config.toml
n_layer = 9
d_model = 768
n_head = 6
n_kv_head = 6
head_dim = 128
d_mlp = 2048
vocab_size = 32768
activation = "swiglu"
norm = "rmsnorm"
norm_place = "out"
norm_eps = 1e-06
positions = "learned"
qk_norm = true
attn_scale = 0.0884
bias = "none"
tie_embeddings = false
parallel_block = false
init = "normal"
init_std_qkv = 0.0224
init_std_o = 0.0278
init_std_up = 0.0321
init_std_down = 0.0321
optimizer = "muon_variant"
lr = 0.0155
lr_mult_up = 1.19
beta1 = 0.95
lr_head = 0.00629
warmup_steps = 0
schedule = "wsd"
decay_fraction = 1.0
decay_shape = "linear"
final_lr_fraction = 0.0
batch_tokens = 131072
seq_len = 1024
doc_mask = true
train_tokens = 710900000
steps = 5424
dataset = "wikipedia_en"
Each number is 500 + 25 x the weight over the matrix's rms, rounded and kept within 0 to 999. Layers, rows and columns count from 0. Numbers have three digits each.

# k: layer 3 attention key, 768x768, rms 0.0199, rows 66-76, columns 0-127
# q: layer 3 attention query, 768x768, rms 0.0224, rows 67-76, columns 0-127
k66:519502472517534497472474483525505509502505494488515500532468505490481503467495495457514540504532561545505511485464533502517499501496502505490480486511468458501516515459503460511507476464519512500480479472540451507459512472530466527482486519475489491513463540477457472471494489522533515494459513453500506485528456536514488517532540517492486482509513500477530479514507494474521515475493
q67:484474536509488525496550518504533484487525526505492464475495473499529490487511533496493514488523485473492490519502526481498514522518510534540460523512529463506481473525488520510499495513519478524476500494534543495465512498502475503458499534478518472483492530503479498483526502528505521466528522544478528521489494511481476486489487490538529497512527509543457497484524495498499452496469
k67:503480546498503502532519534509527494545455470523489490502520528509455485510499466566492494511450516504519519486542467512516483496520504480513534495506494511493527504494486565530469499480457487491500496527507501503507484505490490507534501520503466517503495521525462490498523486493480464522485505464511512474494494449523558511512523519494461529477516488470501492520499509484504488469563
q68:452448505483503508514524497507493471463480487494530476484472526495503497542475505522491486521508463507517517530498479479468504493516520506497512532496467504468534469478500500521527473488494487498493529481493516523497468467482515534507483492490489472523494472515507501509458498480523545457498466491510520498491496532494519497547489476522493548480530470537500469524494486527471516530479
k68:539563486526500508515475502507520505509501488533484493511519481511479572460484513517515509524555558512560544527470540539501546490504470472529529465523524469535495513482520510474492513503536506488508518472506509510493487537498511494516530513511476516481531521484527495476514488495448534576512497526498488498502490509503497512459503498488498488503489464496513528470473516486514506466526
q69:544519483456460502521520522487542506500498487468503439498490477488511510483507511522485505469487483505518506476531483497497488509498509520541482498489485534510450500515530558555487540487525580517484516498498543456495499499509563511506523537492495515520476500511511532476503518539526497490481522497470490467457504466507462518501520523483525483502487425511531488482467494522515529516514
k69:480493500493534481534541480485476534521486504510513459546506504500479535488486504503502467533511485515474513489506506475524545504491498483515512507519510495498495503515471494449438477508483472492489496503486462502470479507478504461540538484514557501470553515515442492514527477497493510514527480531503478518508512516503523520518495523516528514527508515488499515502478503513526483476513
q70:501480478497481501527501520494515480493523531495501520480522515504498483517503482496492497499481500485499530527508515471527473518468487489513514528511477516497515509506472463502500522487452515504499477503515471498498506488513532480502524514494523491481481522507467513485507504489500506520502508482490491512513491518514507470476522467494474493472513536507504466502517479509494505499531
k70:481502543514527510508487486520495513537482488472499479526479504489539477510496510494471520489488512524508517474509478505470515480498506503561513508484517502507503481505478462499523507504472478500500510509512543491492525504500512510501501505534543497489520510468484472548499511503515468503490467530522473476473547523473480528452528539461493519535521496524503504472477530471501498502478
q71:509477529468483498555511526474475527515511478437474447484502484478507487479549516502505490497492480467543455493524497477511566520493500473498517495496525482490498519517468462480497544522513473486457461477498470452520501472453607470552492475493508500514541508522491446489522531510509476492456490500467461467456518498510493497551452483496522519472474517476501513471514492506448474491520
k71:484519483491498530461520494527533517513527510494517508507487526526492522539448495528530560533511501534500504524491499542487532477509487477523503485531461506535504498507502511523502474463543538485536517510513497558473478468450563490514517523514570462499443503559470531492529506476475514536497489481490448514509482481515519459493496475531541501530510492532451522509497531476509497487521
q72:499512508508510485489499487494506502517480522503503519513495493513512495489508488506505498492484487484497519495509477509477513516506498491516520506503499510500503503507483514525527500505500490513504517490494502513485498505497507506514492502512501505486499502547477483534476520476500474533484506490511516498505489510485493502497514507497513485496492529506466509508491487506481478490516
k72:497484546488503510520499513503516508512505500476499537525503510501470497518497481491506515499493508483487493461495475524506478497531503480461493431505519502510506485526552489513493503502490507496530471504517509499515497511493545566503511490507499488522493493420494495517505562512511505491475513468531524494450499532476497500506507492483509499518499512491424517527482514508500523511501
q73:509503536492483433528484532495479486491514503511510462509480495521472504472489546527524491503513504495533492523504535487495513523482507459541492543514464478489528486507510540458548493526509575445530502490504499519500520507494576469523491457480492473532497500532501506457465500505488516487478543503482494485457517476511494534497517501500553528473450468440494548473521540479520532493466
k73:556502487484442531497511508495499523502479514473495483490528497485529533498500472538497493496466454479475503507523515564513506495497437512495512510527524534478471531490497521539482486531518479533473497467560531493502471459539568485475511510503553531460508485520508480534528502508484470489524518488493496551509439497489502452499482522515511470495510460527437465514461505500487474487503
q74:539503550500525526479531519479546470496498544513509467517487472499475488502495491462508545485493496494464544543535488491502481520475532520465539472515514466485508494486497485529494532497453463489528487479541514508497509526484537494513512494482515534500490514507485506482470496459543506463525473447514561485522489520477519502472516544497516478469516494505476492459492521509486492492480
k74:449511501492485441500436525481480508493489476502506544490481547539550522478476559519458515515513513494546465472446527525521522457512519538493480478505468528512507517494472479466514469496521526487519518515497476485484473502493526508491514487520507472480511496510487477514482532523481537531484488517497451510528493464512514503528490477508560498511469490475517526493517475498502534493519
q75:513496484497504482508515506540519506484514475489487475513536493481527461511466493486518494480516497506460492525502485452522493512478492527467486482490523469458496512487501510475493479523506535509512507502500532467530485535533493529487496497480511493501495465454488516519529495491500473461453539499502534533502497493484482501509502497474500485476499516474511492509495472513493460504526
k75:481519484497494482499477494483493482518485488508536526525495507540524505501491479496487483487494489467530491479535480508521497497475535487469526525530494519543505501523519460532488519453486439492482496497487484505542516511495531524495458516521516516454478555499501476549501495467472473557481457501503450500474472515520527497479501503529497524530477500492539509524493519546501524494507
q76:474501508496489494495512521440531477510493504539493525524530510490524499491458502502486535508525510464481528519534513513529509500514501495510521449532467518503467485530502525500536483483464513490528531512503458481514548499476514538522516473480509490470501494533511520496486492468488499485495502520508472495486513488536493474519531494500505499504459499504491456482530518521515535486542
k76:552538480492488464503493453502497542503512473481523482487503519523516556500521502510498516495490473524473475492520493496499461484481468494483485488500515522491511519534528522451495519541484530492469515507503518465485463510508572502481486497494512541508502503476504483503519467526495523508520518531486493509537535542495499511480521503488499520492529490495502505503473501520494484533490